config.toml
num_hidden_layers = 22
hidden_size = 256
num_key_value_heads = 4
intermediate_size = 1024
hidden_act = "tanh_gelu"
positions = "learned"
bias = "all"
tie_word_embeddings = false
parallel_block = false
init_std_up = 0.0459
init_std_down = 0.0459
optimizer = "muon_hyperball"
beta1 = 0.95
max_seq_len = 128
max_steps = 12552
Each number is 128 + 32 x the weight over its row's rms, rounded and kept within 0 to 255. Layers, rows and columns count from 0. Numbers have three digits each. The size before them is the row's rms in percent of the matrix's.

# layer 10 MLP down (transposed), 1024x256, rms 0.0459, rows 529-556, columns 0-255
118:175137155116151147090153133112134136119234151114143114128140132123130117137143107098121157156146165104163138173171107125118195145063160112163153061212110029126108103152129109088143098083170167153171143111112132101102156144108152103149117077129155123138157133092115115133153164128075176120132115146082134087097089123086134140096138087110134126085154152091107120110159129106153150168149144130153111162061165137127155118108116156130119128080147077122135164127087135171090120170130075126106117134155170077112187143081141135102118091174158115159128118136075156119058087053141143150158095098130131079111153112158183147157089160060145089145106185157086158119125178085172108135126125140146084184153104136106094168127126168106122192157049130186173059166166084091069065130123150
097:167117172105140103162102116160155184102100116160138128150133176149110158136091234098094106122137104155151133111138108138175151107127135183062163130169070088154158089085058133100151123129073059144088084091131106093124085103125084127119084156155172097171127131123172147157095128130140115053178115147207131125101125107109095104139068153139133151140146113184155124101097182148157135157137071097147091190104128123160104100106118195149154068164177104116158124132116117155188087167143108112115166097172144136151125118119136174134084112183097098092102160128166151158130147113124101149199082130119163160094107130100184110092216162131087104110130053162142103083118103171107122123113162113084148085142110067110140153134112167097145111136158140128201088154136104130073120134103172
088:119114098128104159092150176124111089168131116133151153123174129166123093164117130091182142123095171158148126086139165226175144146125124095057125181208085133058195171104152115092152168142127085134113092134122117164144130135106125186089134114112158106192134156138130094107064128142123104103072185136191159112135095093159119123097129139127117137116151120125152202190175125124158138101103095128159065136130101061117123113157063085115174122145116124188166176130189112067096075112081142143097137164048149147100109142118074133143143123171114130090122104145137090151112139146175133160097156127125155119092147129144117123117137086145139147155050129120118085155098121177117132153169143105115128158141079083115124210106090164133119106147061116067162082144152068138075121160158095
094:153095151129147087100146106097071113138175105138121136147107192158124162114074092084086175081150126129176161142126107096089148098147110157124132160107125069158116118119080117085036185177145100044128092132145160112183120169107096120084134095174115115159083094133113192079112109157110116161138149159149132148143160143144102161142154131143126090128146200125087136078181114091106175168067096104119178070144153181092147092139138113152098168115150135154146133084069089109082096121173143179159164166154120074131146090170196164142142110120152182111142121136164061154204156113086121160179189139105081073158132150136108113161132128091125098120044112090100153085168117141098129163190138107170151105150111103090121138125185132133132157076094126129111136141138132144137156098140110
104:066141127114105142092142131078170116146138127151110152138197211158176140158127133101123115050129149119120104150148171105149120102150102166169152156118139159074104162154156145194148115100175148112118171087141141141120149154088105125095142141140107132032131126079158116117066088147127118204102112163156152093084212086122081125119085175169080148137029121166096096147108084126108145156110197135112144068148112090139156125162146100139170112096116088090081124143131146165138142092072191160109174124155102151125132163163093116108103095161058142103143089128105182171168105085160129102115056117140115118088072117129130152161161109173118117143139097162088150128151106162103131140096163080138163159107171143116134072091127148140107120150148131086146136103106078172099144183199124
107:143109088119156117123149161149209123122095154034163105144147182122131121131063187124125120183111135130150050076087126147121137116106203105162137084171142162162143145153113124076122110150100149141176171130118119135129140152062118139124074137158055075146162101154146153098191108118131144110160138128181089104093150090117089076111155122159151086153109076147163124163099093091112148128163152195137200109167103130155099104161126093146082094121141150130096079104124159063128108129147091106209125144178126148082146165108121171136116134105101096144117168120097135153117150133121157092133126111114185105132128107072096088134138117127113113170148147139114185131122146101118064143058130109164112110124187121066158107156098124086089123153205138180089113086108191070131121158097204
102:136114157139120202166101176164096132131171178133135138129096113075151105117145101140144130124121151150109137110122086180106147180110110105182076173106132122123159180107170157156137099133083146110150102122113161161113168142125186180153162098159179173144155138103078114208109188106175138111107101118135144108113068165172086162177139188130154115102146120089132091088160115115126069104140135148099091107161137126131163100135153143098137116135159149122089104129124121114156108100145106114130144163109111138136074124123165158093188171118112058128103109165082151170121161168080139152113140144068115229159085095147143126125111116179056160122169075068138132128081073125112046149097129122162145125169099112075125077121131120086173138083103110127169083039124113047134143113050124
088:125075141092179143159126137164169144158200160171153139099162094113164146094139163104075102123091146126156130130102139119165107111075137087148136121090161132132130183137081101128094104074146162126124095086153134074128168187076157123139164111110144168065160088119136139074143149126204111092120147153123135101152149181085166129189090117188128152107114151106146093115208149161153092101071111126145171126165121115144127134161188098153119150156111104173169149117133139149137089144143165084139176104106133104100070159090132104100088122133129119127115085100168119135080162118172209159094181112134090089114150157206140083102147119075131105190050142149138106081125123137102039131076146124093060113089148098177085084147141073151119134159153135117130152133167086122106144139055135
098:143104091095109137088133123118154026134148132087148098114149172174142110126092161207177134163126076095125130169173143180135081172136132062069115122168109094141169118178159121122127164140233172154085145126093107134098135123116128031124153105152131153115125132146087174152099100107086162134160194115178209104120189152148168119164151154158091163163085104121187127109096089131135109137138141124117122109098147160123076103099177126082067139188108135119088143121138184133053147114126136129134122157171100130134162131146148112155100127057155095095151052143095171095105122041143153116152174166093089151139126191053087095133140189146112114123107124119148142165099142140149148123114132075179100140108120112088138093123143127098155157100115128142115102140102093121155123118135135
103:176157127076112151125130141088157154119129126096102133107166142122156129160113130102116119115143158125102076040158148114109156145084157118178165120068117134096122222087081127137157188121148076106124105134123146109105107153154086109142111082112125172140160151138137134165143139143148117139151171128133183112129102135156207090088080160105153139082131097062125094145124136107176149091158156185064089165156140149160113151104146123149090144099126097144116157140183114123184134095138101146179089158155103101137173128138113166164132083151134182064140118121106128153137093091140122166086133161049093167137145151143092160151119164066142125063103192137127123195126084173131084069193136168153139097174090159114166088132101106027093113113125140050129125105196120138091163115078098
102:078211139174136148122117144192181121173145120096111102143166142149152122110150099126174153185080107110207117082100148193106113145113140126169089132109041148138161191129169157104121068138133108158117154108094142154118154052165133134138204139161129163145170040109142102119121084135142132156140164178126137111158129107126102089176117138156133163125116114136122163073115129163111113112131111143143162115043164118126131139170168120068198113116150194107130111131127105135113084112117029197143176063108177127155145090174109136138134101129101083155103147124128128107114158111099135119134161126146109121131122108147123142134124114121093077094135126126089188102163117138173156100101104085139118150090154167104121130147053145181095147115147063155107082110042157099122060083107146
112:140117128098109106113202137134133105093186148171159087137156139202112097156108072135166105136141136162164119117124128154099120090086117122140139141178117146124130123125115029150122129114166127118143115107120111106134165161108107156174208087154128116054124095125120078090123156133131101135143130157110110198115136114151177138139181104106201136131104093103079132146092144211122075119171159091081144208210147173172153094075091098106122156145106122092083112070154168141119116076133115148093111183160158143094141109082174109140135149100092149111109118143171198125157148110126099063119119160180122178144079064121087161059079157104150103131158144166127107137155146156138154140082119168082114161133181138056123081120141167111128146097081127135145113123079151103137155197109107
092:172159140186121113135142171134136101105127108131176127113122114097032133111129162167127076099142121186134130169161124092133180137091122123111127062122062078098098138096120111071127102158144117158153172117163144133111113103179195121168084099173136122082149187162135100118133184125125200136132110179157147087102134084124111146189133129099102134089188089121095120132139139096137142126150107122116127096160107121127133089119106186081055190148139111118128134148139147176094136158155145081171127107131197150139045143162183126150150108153142086096141133101134120176128079078146093111153082101166173104114182154153128161090088136124198118095077156067137131120140115071147131137101132155176101086135138078134105113192176136074107067174156162107150098146169144099143146137032102
092:126188132098138103120152136112096103121163140117125139155125081076075130104110098120129147112123150146187171119116133113103099091162149141081087066164170107114120188151191094126141110137170159095112171125141110155156168082189100146157134156121164164105123050092159130134122136123034133083173129127075047064156138126158128104127182098128153115135095068153062119112123173132115062126094046142067156174135106135160130151102132113126133162143156124185115216137134088107123117060076152142138124154100121151202147132125110140188150154097110107070102151148114120164122057150179103131133189147170153108119165110157140157163128152094095119099143169158108105107183124141108168162059124094093098095128142132092139107130113138064159114077163200147183112152133142154134121145141146
096:085102164126093103144147133139107210143152186096183120098118151171170111107123099081127099099163090144126117105134085145120078162152138135182118082097121132108169139104127146131099143107133118077095076164119155133149131117136166154109121217126146112170102136095077192131139118119122135072158114091126210178143144114151079068100165159093133105126088164124058061111085152191149170187095152121170097134107121097107093123148183190070054144080086157126093123173140150113102136079112163149164166163127084107120148110130182120143182117111123149126092089128116142123122125102104130143166155083129132113095123096093160111131109147089163119175195113166195159188115202100149120046097134130084169101104130132156141106170119100137081109094138127135105144115174161146197095109153122
094:159103127068119144078105128103144074128045173032188112153066099091111214109120135087148119110157181137127161164119109118127158143110134091147113139139178130128107108125099156104153148159146109123126049137146127126126114204173147137135141109114181127132165124166133124119154154079162106157114135148138137096130110100117180072076150086084078086126188049085141164150166142162141118126085138166178123151182113121166105160188205061156141097139126129189119100120069090142128138117123087161160098161114149131126095137140132104126129099108110109069105164142095092135129156113187139117064137123153117126193084111066103141136100091109128140104162150155150200103163130151182156127109085173168141142149104097145060108171107107143128112118109174098115090151109099172203139150108137
088:189093150140139155136156105092116086170142132135079146173133123159153129111121137127123143146135091170101121077193112119134139161074123114103135168182075139134133097113086137108160112134127122153144126086141134099095161114174089137127135158137114118142110101185128088150070130132120130130141139144113115084104126158123154092109099095157118131094068122149137099113154085175038085154191240098143208138134089129092091103120137148119127141116103172175161144080201069193171141126154165163134129105093136085135127104071197081147132061097192164178155103126147032102105116178082159098095096157093155109146122159170100171128091132090139137157176160109122214076136133152125091139136135162147109138124119093096213123124095131124100121139129091118139076099142091178159133150084131
112:098083129129121121137170134088128172156107149120090181145127153171157044089133170131095165177095120154107130139114139099152095123150098123156175123055167087147130180161105089131108147138123142078105166175170127159139234128145124132141163113126086103192146158085053122085118077092158132123146100136110120072099059165124101145124091196147131118093117189163062165060086097172120151113169109145132120126090131172202110087131143115086114130095177140132133179173110116164094071158093183114140102132057108113153117135094146145118112121087152144155128131139146137128111186076097158131112209115088097119151128171123149117134059126109102093171134160122154145138151172128101100099185100118193136090139124117148127100084166099100127154080107118095148121122119116200154112185128156
105:088129086117153104118102155174174078107117119159100147100131145078136143137140145113158103108081144139063097160126204127167130109114087112163164150154113100102164159139113105131085162076139143023190156093128130093106144154175208111155149117097124114085101134125159113153170126101105145106078115116135089120166155108138107119125178090082171163116164111148164148128077131110173136099121134087121131110110047152083149087130133134146062081182126165054100139106166155132108135173137161133226131165136106192087104116146145095113137109128174167120124136128110076111143110177116130068153138136104133109117170095116167131174097097098132149088170126181183143121091114170208170137205141109130114161101119078139118160168147161115108102084150197137102114162065132130093061144131106
097:151088089166111056135160188115174181068113153089114141129079103157158163125113130156229152129085162108172097120172134131093047084071080117105069084129126112187183104099155121125077141143098124152073102136165162096122129163111126149095114105155111095085233132144141146191158111085098164124139126161099119144149178134131144088159182138107148116098111093152098089165145166131115134119114127073143077162124169164149137121118132094155130098125173118157119175108084189145176068113241111098114095188112111117089146122102168112091101143074153133096138137117118129099116096134109145095166158118094171120164087145118129097062154147093086160157162133126098088104113116101118151163141120172101133171153136145108097147107143171127096162130146129137067105156189129143127133107164150
109:167139123143144106077167153150103160075061171128142071110170162125138084167150188137140148112115070188134118162081141165194198139080126169113122118179055092127090150151144146086143173093129140127119117156207131111137160092157169130107130120123082052110152109091113116130169135127147135149089077154107127138103113124119127143132121109092093072097073222166104123109125132175104124098112152062102118179159074157189140085139139090151090099165148072120182151095148150183159155142136153155125150124154153169153101143096168097133134132092122142060125098098107106118179120132180175139091085148179157142174081177137072106171137104179189123117127169085114102115166120107053147134140123103118151117110156136111146136111151136133095093150107062096073124146099081122151134138127086
079:137096163095121082086163150163103102170137078147153136132102104163139123169092135123142114100170139107081166154151161132155135149139102105079085157150133092132079170141120138095110125138153134152049096114149135071055131113162155129128129207172093148141141148124115096140099117113141145144157127091127137144150136184128069166193149109102016108176052158150136176152162158120099140129100135146087089138142105117110096166170086156150124128120121137085202075096170116218154058133184166123119075093168173155111200127103205104160161153160120132143114089127054124123098115123099140142149127120081126087100099236138094126166149088092161127099147115115134156118157139063097164096087146114097105130164147097149124119101131162118124184166141132143110129119108171103112157077140111
099:137148140097128138185188110150110143091127135135142166139103116154108165180188169119182156084092130099116130169079168174079079095164130104103152160065076112117107125145063085147057145149109148155158139126157117150130092162090131167101144081106143165155081141155152096109075080169109164170158144077116186169129195139120173099131106155152139116136154142112173135180144174153151153165088142086117149128173104071124106059163174145104121099118090068096157188082097063139161136123164102162134110154126101107113186117096084137160124099152102195156122136162161131080111116146108091173133105116104139132143057141142159130119106123141112131108027114182110090169088127170064057084152157119124115141114162109157108125088071108132126131175113157162127120161111116178094104094119147
113:123108127126150103145121076154169108123114109144157162202146152195133088100132164069153091124133089121161075105087092151114036191100115171106086119065137136178121117123106135165045090161103129109112107111188087151166118181114176135177114109084187130171164180081143109111113140152118146131079074089171113176140143140155146145174144161081122138160130177133067114120144111153149072100135098161167146168131148126111168125150130161101128139161113123137090128191101152147109133096145132147121132084118133105107154078144183154103172153132114142101163058146132181106120142093093111077130100173113106162076157161126155128073182163108048076113125122131062140147148073099118121126111077150081188132114075167119109127167067155108116109118149099151224139141121135119142094120147128
104:102138142171117165126078179140102165140082121100088150114080145098130118107111095175075180092130122094115165076079086090130166100097132117100133143170121137132116138135148153160127105173156095162122188102158101119159106095191084118144136109093153108146104141089126141190134163107173117137126072073114172109104056102106115122155150104095164104103135111102146203116097116152137114100173148181092118142138095187079126113113130168108141197118136064145066129098147114100160113112138154155075141095156139185195107107131163085119095081140154118155173148121165113113119142143100202165032128132149091125115065155136157110131164198169144111108121181090192137137185121139145197202137121062125151129115116144086172125145133166108131129188106107121134094112124120175093157071176170
095:120071128130162117122154159119133063121173128123122117136197133135169152085111084138179053146117111096148137136118161163166108139133153141166117130101110131169146077150133113109130126128121144174159099143101172116121119118110078098146078128124183157129109158115117128130070129094051084163186136159167154072092133116206113105080132120138139136073036162083142081154142066141070117174130189130167080115115097095129152104105097151155136159145124183081115147171108190110138141077110090178134130182183202121103124193119115113148193144130104103132135162127116131146151234117121133092126145119210104125101151158146093171118098169157143085131084161100120148074150127085155099111119087103110113144095122146102106132135106106105056143101158108152154134142122169199132077190147110
102:190091145126158134126142079159157140151103173115141129156107102160119112053120162110081140081152173135153111179118143097152179078109102197178095151135099141097117168116079162121082137101085167139084161140074151100194120169150116114064056133107150085100147164088185141166083115142111115144075134114146120164129168109156118166126060148112138117136156113174087094123083158116121116176114120122125162121218158167159135130174134140126103038099107090150119162148140155109123168141161124115124072199106072128157161114099133127144144138108142109139131128148102117186113064151069126122099119117153136146121141060065178100163117120131163112139089076065163082151162120133219076150128122113178077100110116172072176075142134120119145151131116121105110085170107107119136145177129109
101:138103096104145114113133152163186148110162130095185185161163136151150151144171087115173153135120142085191171113114135032175146147113119100081137112161144143118103103179121160114114072114148138166090146097100189168072121118132101169147148108103115116106176135089202044179170159157144130124197121133157084146086144054147103134111138120130111103133143119101158096098086100122062121120108154149129184111065061111128144131180149062156145140125085156098130145117088176185135128120115145147159162103131135132126174149162074092135083136136040100097150123110088142120170117181150197144084080183147099128155184144151099138105093099145152109131128138143146079150135158071113111109098072127117128063138135112066144135117167086116124136157085134155148081112117179096109164167172128
# layer 10 MLP up, 1024x256, rms 0.0459, rows 530-556, columns 0-255
104:098121076116124143107170144110085094138145150142131139102112090106172122115157072085141145124111130099136080135131142078092076119108113058148110134119163142109095128132121050121125113152139215111194194201159153127135181175077112142176144091090106193135123141139099122087156096117175123169118099162050083124172118144143185118139187045092103124098102133099094135150139151096116137058142183148083172061127120139108171115156093077061119202109114182120094179143112151105136149142125149178099070177079097156126149146151107082155140161122120184168138132116101112105118124169121182135079182119115151120135130099154076140154084119146075133095104137073082168126146162125147109127135081121153110166151145172168123133132133099113087111087128119090105175117128110176194137125134093
096:163177129152135099133068091082118081135120138090161087111141090120081147105164154141138113110154132115118149148120111110100165080081139169099080110076155092131116130146057132160070153141141138107148156081073111130115111079163150112108179150184082105152104113101145145149143162159116143105102136140073115149166085089128072040190144086149183148155138145234111098132101091190111132148090110090139140063124151170142101169112189105136092174095087115106167128170136091144158144149104115060197134096147124132127133149181068154138150118083156155164065186165143114056174139144160112128113128130143143177142172152123090139134158132117128111147094145132174141157124181118136130115077128128194125070086169181160110072135109116192128107188178162125113141106102111111168120125123144
093:121183124120140137153135111148173089131091143097147091128114129145096128115198159165150117143072112150099075051069134136154092146089107138167110124162130158126118129113227105157177056096123147126136106136137110153104128128108158176149155131112155100088171158112124070175144131066144125121137125123142133144159103153111205100126075111159124142123078097070143136182145146133210064110165152088099116154148138103191126151134098142115133081161114141121098097157138146207155184120111071103166099137097136101157183110115121150107137128125104067148147117111080211095077066113147101120101116132150109179131141073116143154091127157125088110095196167151181116138136107064181151088078122154098070133121115068118114110107097129124142086186172144080133077174087110088088104157136113
098:091125106100167166153171106103117171146114158182104168137151121127116108097096152112134155141098104116187163179098101116134127109134113131080112172103121143176118103124097136101124138196092103134150113139182094098076198140136136167097073152143100107130097121184149099115112159084083088135160095130091074134085060101134189143185127077114133119128155118056123118147137102151105113118136135212097142103091143118156169128174091115158142092134158132128134131160122135090170122054159081138138109132108113144182135084099119051130126097135110155206057097069112157174122102148118105139073180161145162107079125171154102097041127172131150166081126197138077141140157162134141153111171184136136137134150097140154156151152113108201050205115119153106086175127133111113159121115083137
108:101108185123132125088121130181150101128118124131108145220096114171092125082143111142167151127121121150147105106127152123204147174072137106109125173112132087130098175116176175092102109068159170133126194132144175100136091099081111101110108096148107061098113108146074117098097097100108118134132117106170116055130123072136125140115128115086125164182146159155104145111125134174143134137130150147137088147146163120097153122143129128120108157107169111216073118053158133130125154034070206100147166088103154181131177185105144095069155131134147068119080150108118172147104139084127100115121095118209128201113140160146145141142123131077092101081101071138117162109067139122081169106156183123150144097150149161119148101162116118196192144100158143166161098114133154086103116126170123
103:142118091175141128123183150119123130124100162132156099166156117138100150079087132155144113097181132139161154141186095164110097178177230127098172098125076078130096094174147078131082160155188085124142161140212091170131124109149164062147084103069117144107160127092173106139138110128127110129193122101144150133087120096119142128096164132123076125099133172188085147181148078148156118143125154111105103117081096165185095156145137134145180135145173155044150110117123177145147161120122183152110186108084177098105112164153100159199126097146111134143115084158131082132084137099167106128157139171159091098122107049168123190158123123123104106087117133122129136151169094105167132107151128123073126123119125150130085080082099164152094134087148093101148107145031131129104123154170082
090:147153103101111096145159169141098144123161113153132114092122121193132131080122173073140064139050160168152090147206135123100086129102163118095181099126078105112109123113144142091144138090141180090132195089197158117108112119109073122149116116110137132112114159119148133112192115163071110166114061134111160105126169105079109172181129137170082140122154093158148089146113132140166143112068076153127156132130152135172067136119124112153141115102133134095156123067130168114168166144193143214149108099138125086183100194129155131076157044045085143080070122065133144111106084132127149124140143078112144122206095099133120120101132149118107066122137117147200171124102119131129147216141108092094154162123186169131137118121165094166129153105160135142147126177154125136100112129130125
102:086152154155124166126126145127092155153072129168165104084064070109093154167116140175132090076140126180138154102131153100126098126078131125148169141140137116121078103104139121108135104156078142110145135155131147066098121201099114187169108152102121127156140137128143100104132165142131101149110114133113075182128094141086079149121106139101110175225107144097081138122130121121121145138108138118161177154112176127156158161152149125156148100100116063113152171128126147112116130177089137177174156169181140071072102123139133157161213131134098111141128204120126154111147074180112181123122115128139125111183191088155179129123098124085122105069081102139113100095152166168078134134162110180010191094120161157044131155152080123155097112149151169145154122095158133061106080135122094
103:130105138070064116180156131107120202121196179120114160140133152054166107089133177165105124186144103077074149060115120102166141120127128111107151106100126086146123103095108169094107080111120137174137176043179142143147168093122116161159152170133075130123112160107125150154093126060133133110164105161144157116162146103142099155122104134161129193066083063070135114134076185169112153091129102107080123119078100073163126080142163095151165122147129123112147142140134097131136112089121227096170139151102091093149158161163162144162110118045122126126127158129089129119048109193175144196123125124143164172133128144127177129150139128099106141139148133145160173138131144132140130163199154163100144139056116102125087119170125110097134145123139131141089102127111103090108169073179095
103:170104089133093135163148102111165121129098120109135126119102157099143149106097165094081106042148129158128157180141099133115176156137176151125181169110132158161135114167126165112172149134134117074136136164118105092136088149091126133107168142159099149122051150207152111098150120148111133131121102139114080128089097142103162184113084090168106096160152118129172118134108100143129114155089166088122113119133083120153133155095098125159104134123136038158105199128169182102146178111176211063078139185162111121089079139106150092109109100085080166080142111107127130129099144129169145127109150122121162148100055155076104088125157219134140158119138105039164076147108085160131172185141147153133113144070124125161115131081167130086135086084093167175123176179154097175164192146139136
104:157120182118163154139079110167083120073105097092133123096071166065141147148120161155083081161123119100080141152155134138153170156154108183171164112101120120208102181160146211177141133055090082127157078072040160126130051180133195146119113124130186122162064160166072105135150115101137110100121067098132046122090094115133104117125122150151115187152146157135103177115196118084154172125128136139183105073142154111073103106127152131134154130136136106109158093141091139136138161139114173124164106059108098184167157128150115079158163104111134122126132131105115115117123104161156119116106176093107096136169145136136138132163105095119104118127112174215133178118167110087087090080151185131125126093114164127187167154139095114086098122125175127127097107110142093126117134116136129
090:137085117134137112098138118113148117162139103133132093184115143201143124097175115109139107094108166047134151169085151167108121117095135145157032166122146136137143166137149079142129154147095129161099065124122100125174113143105108094142139172073098078159152133147187118154066091112161097159089139110123086156172097174105150171133126121180146190126197077158090198151128123141208118154208128071132117117166152123118136109133114136123142128146089134095086117174145142152144074184156110079095124150075106058053142108125094175156085151077124162117128144148119118092085054168100102129107173108103139117145131139081129148116107208142148117142120128167127124113167107126082161161129096099104130113161125134177114122108075147136177119173150105123054109152049156184167135163157137
098:102097079173123159137125125119172114159146145084255092136161187136093145101134155095113123099093117151066101180139136129168200152106107169128151090035146082155137133096115174159095187168072130122115137142103106107108091134126097122117102149143057132122148109155100107099149118125184131140142083080138170100137086092094140102140097065125120126107169153133183117182120115097203147140139134106123147085134100103164134108128140176065144120101123116154096125110156137124145117142194177150087183129153151090139110112126131123106085140175156136201118123098168118114107185091132077075145095079175106105114045178109104111139095207165141126154092093117125114159052127128085100127127079119145149142111116132164186144150161140145146128170085130126117143107186117129194110121162126
095:117109136180145118133143110083109101151129107101140121172089110096119132115179150155186099142180146169141096151139169046122170168146123121132135144093194167071100145146123138059159205095184141170180093080150046113123104133121161079121110117126081142133132117135069124083114092107077142153199097085146132164104166143124167154150143133129135112135095087160068106164041179138110107145149048122122115149077096078207173097091166123154136109155106137121132147191100100141139159173125145079076161163100150115097139149197142103156066100128122094111120110114090125106149186122118155122133133143095164110150110104167155129117079096142093151150149114221155106163168121119100174106090079104091110123122066103136155112171136108109106092093138104085131140148089108153099101132168131
097:043091118127081152128133177073117123149125141204149116118140134083149094152132137094111161165134125158116157071088091136138122155071161107124084096096112093139109134132161110156119121112096145155107117114122123108171081087108161140112088168137148069112090120125167157115187188173131198117199130127154182184108111116135136128158135151122161162106125142123123130149167160138192114109153157098108059129185126175123159133176154146142147160121156137109130123117141161151079145165063180148143172138181078146127162181087072061117120104120212128116147138152176059157130138107170156153173109119157152099121045169078100110141123095139124067163116147184155067144120135156100132128155166103122066094031101156098134080162125177115109164084143121147092104160167117118102119117113093
087:081214091142099079095091133135113110111092084161119109148123107148174126121119098110121077133137172100121119206154106082147149143143114131111141197137095138109151145136116169134129137089168138120117154207117082099142133112093165107115104089153193165070137148091136156116201127133139108115124167136106145159123097093078141128098103155104120083154189100112081175104117120083173181176072064116100095187109088109143117145146104158142123140139176110138129101122075180102102090085127106121097138124187118157089171131109141172123167208134088063127139156135162138129136197119193108131108117083107138151194115145142170132159118126131134158115123113153172056159114108129148169100090128075109098118085111179137091163206133052143130079157119102176115145142080124106060153152176164
105:172142126179101178162070091166079159080156094197104143140120137184151129099125105130124107108155116140149076145124132108102132109099094132102098170112176112145095138100145107159144158139123129145132160182081145120120146141104118115075172146131098153119167087154117127128124135103186208095105146129192123179119066140186120131124161182099088111179173131094103160092134144125070062184121139137098128145113106133079157089152107180106155155130149176113121062085150144088140114121148102138180095074184098159182164100199137182105095164101082168105144058135152114157134112123181078087092123131095150112105105094145088181167113099142181159110169089079100150117133147131122111116145106070160121078182107159101105167160130172173125107040140122168113120149136166107112151083119071
102:140035089155118166129095088102042127158137107146146120106168132145152106048124143120104084125130113110145119109174116086128134124090104128151117107108170140156108116135100137141156082103158129229115077152101082110159125162152113150110125135142070200143129137098089141093187123198120126117101167105181155101095125156140160135166122081105083106147121174142141117122137153150150139114073077115150140113213192118114174228168151091117154141129201087142143169141110077167173149113124171154085154096129175104171132110116074111128144098124140143145139128165172106112173153165174148121156090162172128136129145112074097130150130111128117120082117101111150090143143141060146130116091095170096111115131116107050121135217113092130132141176085082067161171176131119128136155181095149
097:172143153171135187167145108130094174147143124104118086117152172100153145110121099112086150128149099182061155105117144133210157166095145117188182161147167130075098144109094062172160120128163121129140203084110147169119139093186094099096131165138108108160077125110094144055098102147084109111127124097120189084167107074108163175116089151126101197126137133114077161111137140133119133161130139115109137112123111042147131172127149120095093122135087121149115099144110150121106122101118134130078068130132199112170178132140076163168114132186091097196137134104170108173089094099135119193137046150135079148165184111164082181148125145147143136160109113150131131199099116143096120086129161108165115096126134128104183119198153141131105141132120104128172114139028180126106129114103124
097:101163114147078121062112081096121136123154098106121107134069164155116152095111075091183127110103171138150161078139158105148108165115111140159099088091169066189140124112145125157097139094165139143153103118095124130108081129112125112150130127168145162193137201107051105119132109128122119149133152122061142149193148135143123097099167120187151190165145155147161093111144141101150142101116105168131103103115158125134118136129051176102170135204150152183078090205153141090170151166120085098111109100159091087145147151148119102110149123058065135166134121094161151111033101134120059095123112104105133089112148087128125132169149109103101146089086079111159185137097171093131130162125090204108181138186103112096133145186135088145171109172123131189155158133063157167125130133122108
080:147151120117117090157104156103162112110146058157133133142171151127081113096117109072182182118097120182155127171135157144125098122095109154149110103198122087128096119142135140133144082079175092199146153166103139093119116152139048118120134089116090147093157097104067094116111111109123165204138113153094136133170142119135122164149122139125073173043117148171073143125103068163088137068092186064095124123119068085136113161118114149142193153100166208166144121163079136126159150078145195114106149084077064129120186097149115188112157123108071071098134117154113147154123086128094084134108138094112106158163168138134180128100132094047129157165111138151123098151158121087152140161133101093090133147140159115146115128186176163148107187110156099131121125094071171161117126123133109
104:153138158189098119096090111133142136089097144181131077150130164081154107076067090106157146187135146169112120104163100042157178113151164160154151147126114079135194126100159150074102148135134083110165152080094139090147098082154107098111132133114127145096152123107144142072158096110136170119157085196144057132110146123086148126099142088074130088113171075178125120099204144163132160149175115167180109114072182178116157141097119100167164179112196171165116099129167176128119134132045127123148123141065126087182077125177099172088143136124107121157177128136097137133117144133153139099118162125122158097121179092123077097120135120131111142152158094075143149130129156093160224137163116050165147154147105089136128173155127152159086144084083111127111115083149170115138123143140128
107:137081104171143114213093178063125117132156102120121178093073107160140137126154111125175113104131106073158112171208094143166093119109149167119179151108162129115087144149164155170158138143175076096179112150122156121101132095105124106130108176131098138165086125166158149088162114059125084140160141107091113069109126144144084164188115103173153111148120148075108085148118077128148127108118148048125123217081118112199107101182117148162183146115138137109082138116141086100125057117097122155112095112073116106122083134107116099147151082104133126141175175142120121139179144120168171166185107148151122186094180120103193136111150086065165185137139120137169154108100185119153130129063134156142086143122166097170132092110126144142121131143129110052088148098087133131137126155157068
094:076180157152094143136089132127090097117171174073105121148093081103136122105150071133110173116148112096100127177147180101113145099099134159138129144128132138101097088132106134115162138118161113150120126162089165170077158155108096112084111156088131151146151116111148099161197144099101098075095134039174122110131107121114106146049170130094114129156184101146136185112095135116124107138084097092096066141136165165113093177113143112140169123116199139112093143122110110124167137043163100090151144114032130150166085064097119175090093128127099136116083172133102049120147171146065182121163133088121091142156172137099091106127152146160106148127094159177103120155215105123156152091198154122114138151121088126076128112156114196175103139103167144127163145178178157101099125131116182
095:132178130148149122136097072120123160128111129100121154131114071159094102206118123100047111201161164173112124123114092096103149129113091169173143138121129123119169121109128120111156202148132130103139129153161109060114110178156100170090115149137087065121116103175136155149099154165180100118104126124135111145087117152116136172134110127108093122135122100114056144079140162112139103087075123111121119136164147185127149175185146121173164173100099109106185135130170077120148100168167205117161101086106126147118133142122099198088116194137117140137112128076136084152137037169073090114113099184103126103144135156107094114141090058146143073078096196126100117076161110182107161075167153142154157148169098118148108165202122135133142072111138160134172089125149086099109197094155121
099:121090135106119160121109146154187197099107114127100134182109122147152163115171118153113151111087205052118131134163125138093120099116150111128171151136100090106151113133108152129107123196125119110117168122129100085146120038130135102147108183142095105119069089138199116083144163149167115120146109138170120136116115142170127147173136136136075141104161122129125122138113142165164213146120172098129056062076136183095168168118140103144162060169153080078060095098130138176128111126153134148128178181172115099102131125170111099147090104086114102130084122115179162109124144141122107091102180131156117159148168155166176144141104099125131155155161182121175083133076068115105095110233160129101143082169117071208130134139114070107105119096056096130157147142165118178110131111139103
104:152136181077141188128122109050132079152152126143066091083125107142089172128106134148086125153145097177102069142121104211132156124104114194138091122094141110177108147048135128132147201139147089077150077207126102125097137146122128087096169140143130152174158127156145144076085088099146090119113074124081139189149144139113117117107146108084100180097131121170163147136142195190133182114073064074106123113201103146099158107110162140138106132145172147120052142100179079137149107184139099090141118148108085133113092103116130133131118153097164141173119105115129116161090111122089090119147182128128093081150133181175144141168146120117143121077042152132140150102154157161164119149166144143158078144101142103121130119124126166153143148160159104108164158104119056133175133061120101